Weights of a small transformer language model.
Size: 12 layers, 2 heads of 64 (1 for keys and values), MLP 256 SwiGLU, vocabulary 2048, 1.73M parameters.
Architecture: LayerNorm before each block, no biases in attention or MLP, untied embeddings, normalized queries and keys.
Training: a variant of SOAP for these matrices, 3153 steps.
Each number is 500 + 25 x the weight over its row's rms, rounded and kept within 0 to 999. Layers, rows and columns count from 0. Numbers have three digits each. The size before them is the row's rms in percent of the matrix's.

# down: layer 9 MLP down (transposed), 256x96, rms 0.188, rows 207-228, columns 0-95
# gate: layer 9 MLP gate, 256x96, rms 0.209, rows 208-228, columns 0-95
# up: layer 9 MLP up, 256x96, rms 0.207, rows 208-228, columns 0-95
down207 094:477462520492510485541520511479502466504477515518533481446508541494507500471512472512464476505518509507493457460498543516500492522524450519509485519518516497546496501525553513507530511522471496536542538499540508463472493483496499525480513463546534495521498492478533536486513503458496493447
gate208 104:497516533522487503502519469525493511547539495464518468485494519536466516519506534509489482457522481496515499518520470505527562464530493522491489538503533552465482529518533533497498513502485532435450493491547490514495506519483521479488500530502478476461512469488473523546522518498503487492
up208 099:505479465526486506543446487503474465477480493497478515457493523478517538521501504471500523498458495504555483503506498470530508536483521488512500469496485502524529523468534522474495494506487518497499522508463522493521510459487484431476527439491527498515486509483480547518503535469537458463
down208 100:460523501503496483538462483520514536471493517509490491530520484495497518548508463497517518496524535526533467463485519507504517551469495497527492481500485484500495487425514499492528476493497492536484526486479513517498468521519485566465533536547503454523487491494497517513482438519464512502
gate209 104:501489478479479481552507543524514510512488530480451486512510478448487496487541496486495498528501482499494498472520496458519509463507535486493509464498517524472529516468484431506489469505491479496455491503483542467501487454511528506519475500479512524487448498455486510496571481492529491537
up209 105:495448514495496497551512503520541492506454515472473511502515502530545527466476498460496476480509531489490511441543486458508501478495511504473503493500536506509520483510499532481455470511508514443472547516526508496494500495470464469508494502488463483490486496447497502497531448447525492518
down209 102:539529499519531487475544537487481498505529485521511490510485539483480533487478517544474513527498520513516508504501510483511529446503524515475556474496523476475535448535518495505496505447504515480485516520512513532547453441505499503522515503536546480486492519498498479476505465510530477462
gate210 103:494510492457499517482517542480452477484574481499522512489524478473513472486517504482485511528510522542493544526521535493501536484489509517477505502528548493554469480487493477504482494517470476510496496490498525516481479501463491506540525533474511506448516526488508490469459459450459529484
up210 104:521525445530467486483455499475499499488515486516533540512457485506543465501488534482487500510550518513500509508520473522509498478486477532457517534487505507514504480482494469446484487432499471512488477491517504503493515537485496511494506465492518513504490507506432500461496517508506571544
down210 098:480483497508524487499542488495449504491537474469517531469471505502459524507509530506532497486548543495528486504518507541512497476499470536524540497526488501551484518475496510453502510487521511508505502501491550552508512510459496528512542455491480479525506445521475481478446495480517507466
gate211 104:461489521467552491478449499548539474494498466484528498479500485485509526454466513494478493453460450495483534544473509496475510522511497493522549538485513496518487485495477463504505474477484482514530541493520539506531492485535486497514521525519517520534518503466476503513514483487545461495
up211 104:562477493525487479484512528509482489545530500529511518438491501540506482482483513518496502476460529488524511494479503540476503544531543492481453492528471531524499501534456480447508509463550523481487475527532479464517502494525528448499485491515504521489482516522507518491501507536505493516
down211 101:511454495489484494462504524506474524488498534481475552509501495482525484509458469492492536446490481488491494456548497541456480481498474471486489511523467513515482503479526510537461507509506491499472540532532484504548483509487514513469469507471515528515514537543498485462490560527472514497
gate212 100:462540517529520506482518488506532472507510506501551457505538504520493525485477483476482474504483491473505486539500492536518517502492517468487541502495470438480483531557492580513489547528477478528457525492508477510528495479484510521505493509490457487544514502500537505472477516511507470507
up212 098:514478504501500478513521524554512511518517494481498445467509485491520533513471511481526568493503482463499512480511526458506479532447516463483481463467449518489488493489521500505520457523512485528484534495512477510522497480473523501484465455511519501529500495533468485508513535466542547525
down212 098:513505487490506487495510486468502505504500503455507460483510527501507525496478532459509499499499518496511494495527485520480482522531514564482479541478490506479499491470478534521499465491487481587476499482511498496464559486552492535480493516480523494569525488506451446480480515517530489506
gate213 096:502552517499458524454546500483513466505480520537503488515486501501526467450461530502532462473525527501487497517523539491509472491479501551507476435516496473491481490475483544497520512543519507532460527516504491451522519498537524519477504501527502474490464526518497474478526506483505495512
up213 094:518461510502513478515480495491467500460478501461454515449516476504500469527494513486529507462505470577484551500500503515511552498488485545479498519472525496530513440519560498486512540513504522516497482529456494504487503488487476494488502522499486489500505562517543495501516489525498489479
down213 102:534546532517482470512526488530480505497503549505466509535502513543488519499544520516514515540486521491538512531495461488503479495516504515482483500488445544476505499491528508473527478504523512460495490495489484473540477518525534530512477489548519545502474470487475462478494549550492504538
gate214 098:501536492504491524500529512509500584476493476482498488490486564571480508489507506480488472499551538499511471500538530522485483457456483490483521493496473499509507551502498466494485516478473509485499511510543530528534497511531486493533504498492478513501497499450509486478511444533503520525
up214 098:485472489474474495512494527488474468515473512503484547498486456422484477500497501499524507447462474520509472515501526483478491522508518539492463495482457555474498441474515530482500523511490483505533478503462468500495519515520509496481505516498546509498497536478547494498514497458516513449
down214 104:562481487485493496489528481506499516457491482515523454484545517467503512515487507472468504512504489468534477511537526435524504494459508522521498488503492498502482481449494497442521560498510464484513494519460483520519498501479510480512530506497512522460477510425495550513508488501479503483
gate215 094:516510473504543525508527528521463530488530538504501516498499446447490476472481542534520513463477504512510504504557547535474458505534496530518496524509517513482472520493513486496554501504472449486547493477514505494503510508501485456486506497504498487501463508496504542502500497574513515508
up215 089:486509527536475488493502461482493461530449478537465469554529531518514484534520441499490488505497465517473529474492439502504495459479485505514496480528516486535523497509505516524481541510526543503502490530494474481500473467483478515502502477504495491516491482498490445518469548491452503475
down215 097:502546490474437510502468461522523445475482473522482505491558509502496489500482491519510470502468534535489453512520525513472515509479491488480480490505523507497514516462481532500468507526462556476489477488485502506513457524544446482514500509570498481480508496507463479484495496507527510513
gate216 108:495552562495535496497484527520527489522520530503511511510513457466490469478467473520516495503509538524543481511555494502451493479516521520471513510507473520515477479493493493469509518518503507499469509547492473480496522497570505480501500479558489502538461520508481444479475524485493486477
up216 105:474509532507486483464511525516477462509555499498457488463474461537464509464479463524512475528514501468507479500524543491455512478489520521491547489502507518481497531450492513476459441488473506483506484542486493449539509486497504538509478500515516464523527488509489493461506511508468517502
down216 099:520447485449515523452498518504531515501563508498524498492541471500473522523471541469491502480505520517518503501517482469505461544543502504488514526495486501546491528453493477525504540533516503479490510484505497486480527536495517492490479533462447510487462507518508498514475498494510430505
gate217 097:499504480563469495457512517496513489536505562521501488506473484485532479478499495470507535466523469516540488498482488471493501515453530448526536502461492516508508527517542510504506513492504513475508530529513463494547523515490519511521513464456513506496490488536481520528519529529541482449
up217 104:510498542481522502506548465502531478512492525483476501450528496544476490473488501466509514549446535530479517533513454485496472491496470496502514480487501484497482495519520527489457513468501493480476509503496486500482521500505537456514489446496453528495495495477501440450478462505481530533
down217 105:481535480466533508493494506515458519479488472500450501483475478521523468483496509471479477504514491482460497506512509480481496493504471541528494490470540512518461505523485521518528508504544455504522495477485551480507478472503505459479475489416490524524453464541515520451503491492480487517
gate218 107:455518520443446501503508490521522526530504493500456471477534469506506533501474509469481507503495495507510521533495464490535504505514477498469455519495512499484499547488543461472470504489527498493498462502514506549457535497469483523491510476490543515464467533520548487518500479471521499454
up218 107:456479507516515508479480450506537478550505512487483549484506477483479487496510448517502469518469507488502471554483497533540555483514502523539507481493495513523530471512443548511493548486473462474515520503510504484515540501484465544520512531526513477494494521500510513521493502500468523478
down218 110:532485495523526489491491513434486473477531465531521512494520521510510483518528514469479503515517468479496537469521505504490551511470485475506453544496492500483465554454486517522540470491509495489518498482558526519542468482500508467494475502527499517488486444476509483501478484478476464530
gate219 093:513497490482485525503512462497486504544521486512494472531497490527493488511502471498480517520448469529511501528541547451509483492457550522528495489542500480477527521505490449511481484548491452508503452537513477506498496505559486492503492469544527477528476536521519485493512515545501487518
up219 110:542562503516496512492538484486463524505473461518487493539517491523465490544483509537484487499484485459488497500474520519508498556473462471510474524521481484514527473503485463494487422492508500512469502534461487497483514456501491475526525506497491516491498542508501509526528479469513554521
down219 107:475497460506513505535477560437488444548510533492512491545504520480537507504502509501480500483482500519490487533506488479480491502465545476514505512467537509472462517470526504496516528455456495509504485513481484468525540573507506507489498516505476523499499514542479458505490472513485485500
gate220 103:518488473460511493482501530554487508494507485484508468485476517556522524489504502529479442532480531538460566534511512497480519489488551512511535490507510470503491499495533526526494502492509489469546496471535539500513505522481479503496509499509496526529485490508500475532531489577472485526
up220 104:513511508514475546517518522511544498478509492499512498470516516514501482476494461518506529473550443482494504472485506557546512513512474495507508514479540484480468493542544470499512447510490495494484525451488484518494497522489517530525513522552552473459530492502484517523523474447511496498
down220 105:506493482512503508514474485476496504527499520488487471473542519522560494492464551557515517514468512463501457524500513510546508470492516508521507501492473459521497456478491453510484511490518518505459515518525541502474485505534521492492480518464525497489482522539525494489482511523475509588
gate221 104:486468507466475486520501512513528519509478524460490469496535511506478523557511487470480522496466500492529500527530498477496524447516497478451519478451517469534487543490504468479498475499561535525488453484527453546504473486489516512529492521469523522498466509509479491499501507503507452523
up221 098:497472532487424495528560482489492511515500505488485523491531506466468510493530470484479479523522463486494484467496501524506470509556498550515435472491507511522485539492538495480509465486441475505488466494489490537497537514499508477489498493507512509498488499461476523487521511455531511469
down221 096:483493511495533508473508460527537457454530504499530476493490552504523531492519546513504531487508512503485523541476503502476491460493475500479493511518476504472513443522504517470495490466503488513530563524527465475476526523482466503484502521515525493491494515458467455498475501465452500543
gate222 093:477480485500498498554549521504492469519477511472489502501497489521491515434480483501516513466505503494500468526498518525523477510529506490498539531478476489470483481479505478491495515465516510505465489553482556528458482455499519492520536498492515512529532495517500559513481432480542480466
up222 095:520493460467503519529539528482495481507492504492498514482432529482516528490466483531487485528497492492481480538550535475471512477513498504457489513500490511486486538479519491519503503448496500521521548491533473448523515481467533527545516528505480463497516451510510527508525532473502512456
down222 097:472477524467533483499497478495526438493529538493467499483519541488546518504468511497480496517507545510487495526530531502483512529493509474457491510495535472493464485454534500488529509546469490497510488497502490504509550517520499466513507487461471482495479498510589480508552496478504481494
gate223 106:540509519471519462510488496528522503493489513457498538547559509519547511534493507514531484496529490476507505552495516527493532476521558501491468504494535531477529529527460508474524458505497517489502558488499472509477517493490468488512571535496484499493517468478490488522493489505488522512
up223 104:514505503477498491505496478526478522521482497482523548476512529488512503456452518553494543516516446475497532520542454501495531477508516512491524504500486496525513488486499493514516482524529473455461479514494486473500458491509550482468534538517518488482513442503446506518453497501472515525
down223 106:575521512502486531491519485475505516529570502495493530472474521499457523498480484482504497476505536506479469500489545520479488477507517452493514467475542486502506464489526519433523520491542492518471499500493526537448513501520539517492480493528470486482493514514492487476492481480449495504
gate224 099:488476540469531522493466484498438511460501507500533474475516529520486528482498493508440488441496529475481499479513484514530517516492471474498517480549544496499545470497505512484509554478515535495500503530522464471532514480512536474464512512497491480507459517458498503494507492527476515541
up224 097:480483487512522485460518471526502526490508500496533509495489534546522497489493540511500540509496484533507484482473489500505507473491494507521560419496517535515482503467504517505483497539535481495473478522490529520466478466513462517466478526481495452533526511522460508488537495454487492443
down224 101:499458513500495509470511485518518504569479466523498498528509502491508527520478487535489493498524469519507496506476496504456468472535547500510528528498516464508495530551474490487480503461543515495480491449483524529532496531445508529504486521465519477479521499521530451513497542520536541504
gate225 103:526505483540532517506529520538506474458504469489528460476517507497482571504525483508485521505490513526507477529490485506451515507505505508493477516538516520495518509502518492509544473448494525469512477483474480479507426495540507511531480501531512533537456540530480509514510530492501548497
up225 100:475438500488434504530521499510512487485465505514495546518549479516546523484520500478508496466489519482485481520498514461491497516474521483516506464498469525534552488534432484504506477463491476467529488497488520513510511509516528502523479453513524487457498528469523524513498529473515501468
down225 105:471410480509501488476496546478499511530516531487483493513539511509461501500531482512534518487545495466486499474511523496537487476493496478531529540497535543490503489525539491530471533530519500503474492535473514500514496488485481507532482488524513555513483519507460511518536485506445474513
gate226 102:494517464507512503466480515531486511494549485487518504501464477511491524498543460508476489491490490536582504541531482495484507475532467479518475523465513484517509496525461502501509504511497500493505498494527432506459455539507449473515479461505481510545514448514482507482484518470484506503
up226 102:520520459491484440492490494525464504459503446483545518492526518534519443529539489507527499470476524503543497508533508552517536495528497477544498476508519529452518445496512503501490500506500500508509494486485495482507504536530531481526493475499489467506502535450480454494503492482478510517
down226 099:491506479474542491541460490481549492522458514489529509496510499535466515503503504513471499537523469486467496499504476507497530482510455537508514479531499511543512505503485495483484526535512539526543466445483444533460529512524509507484511488486510500495514450513464464497455477490509544518
gate227 105:573483513525472517470501504525454509452409488486482528501518493494532517510504477525480507504510530507489457531545493473500486481520491515536478488508498484500489505536520483470545498514478530457514489507533517501507508515484507481492553475515506516506499512481502487480552515443491482504
up227 104:533488478501481474517470507538466475480477467481508508510501522512508515476461490510525478501458507521479525495524515515505465521491507451511458491462511502524483499444499500489500490509439504457516516506533503490473454537505521480538540538496464522531464499469462498495548543482506467524
down227 097:506496509488515483503501443539467498453526500519501455521524530489490504518494507532482520466502505463509512498456474525505506495476518482490464487554519509512518480520543501467495481466503505454487522513462511523500509522446466488497506468512496499478536532513505454532495505507474526416
gate228 102:464509486508550520494519511512466506472501484520515483553524528486461530538483523501505519535490520502494484511483483518521459519477470528545469485504491477557461505495504473514475504475495480441542519528464516498500506500494505459505510517469480537529527511549520501512476526488540493554
up228 097:498466471501497498496492496485497514456543488529475535511546456473532552516515520506492461503507496490478559507514499536523497477510541515455506460495474465473508512516531522498480500484473489505440508552508524539476528445484503483521485463496497520527498475483502508505542498506513465480
down228 099:451511524479525517511527512518507477457485514529509521519513512547479499468499522488522544465502533481492477473457486494465469528524482504509498444495476488554504517534460502486514503512467504514553499512518513480526503517521464480515504483453449485521497484548550473525490485497501501536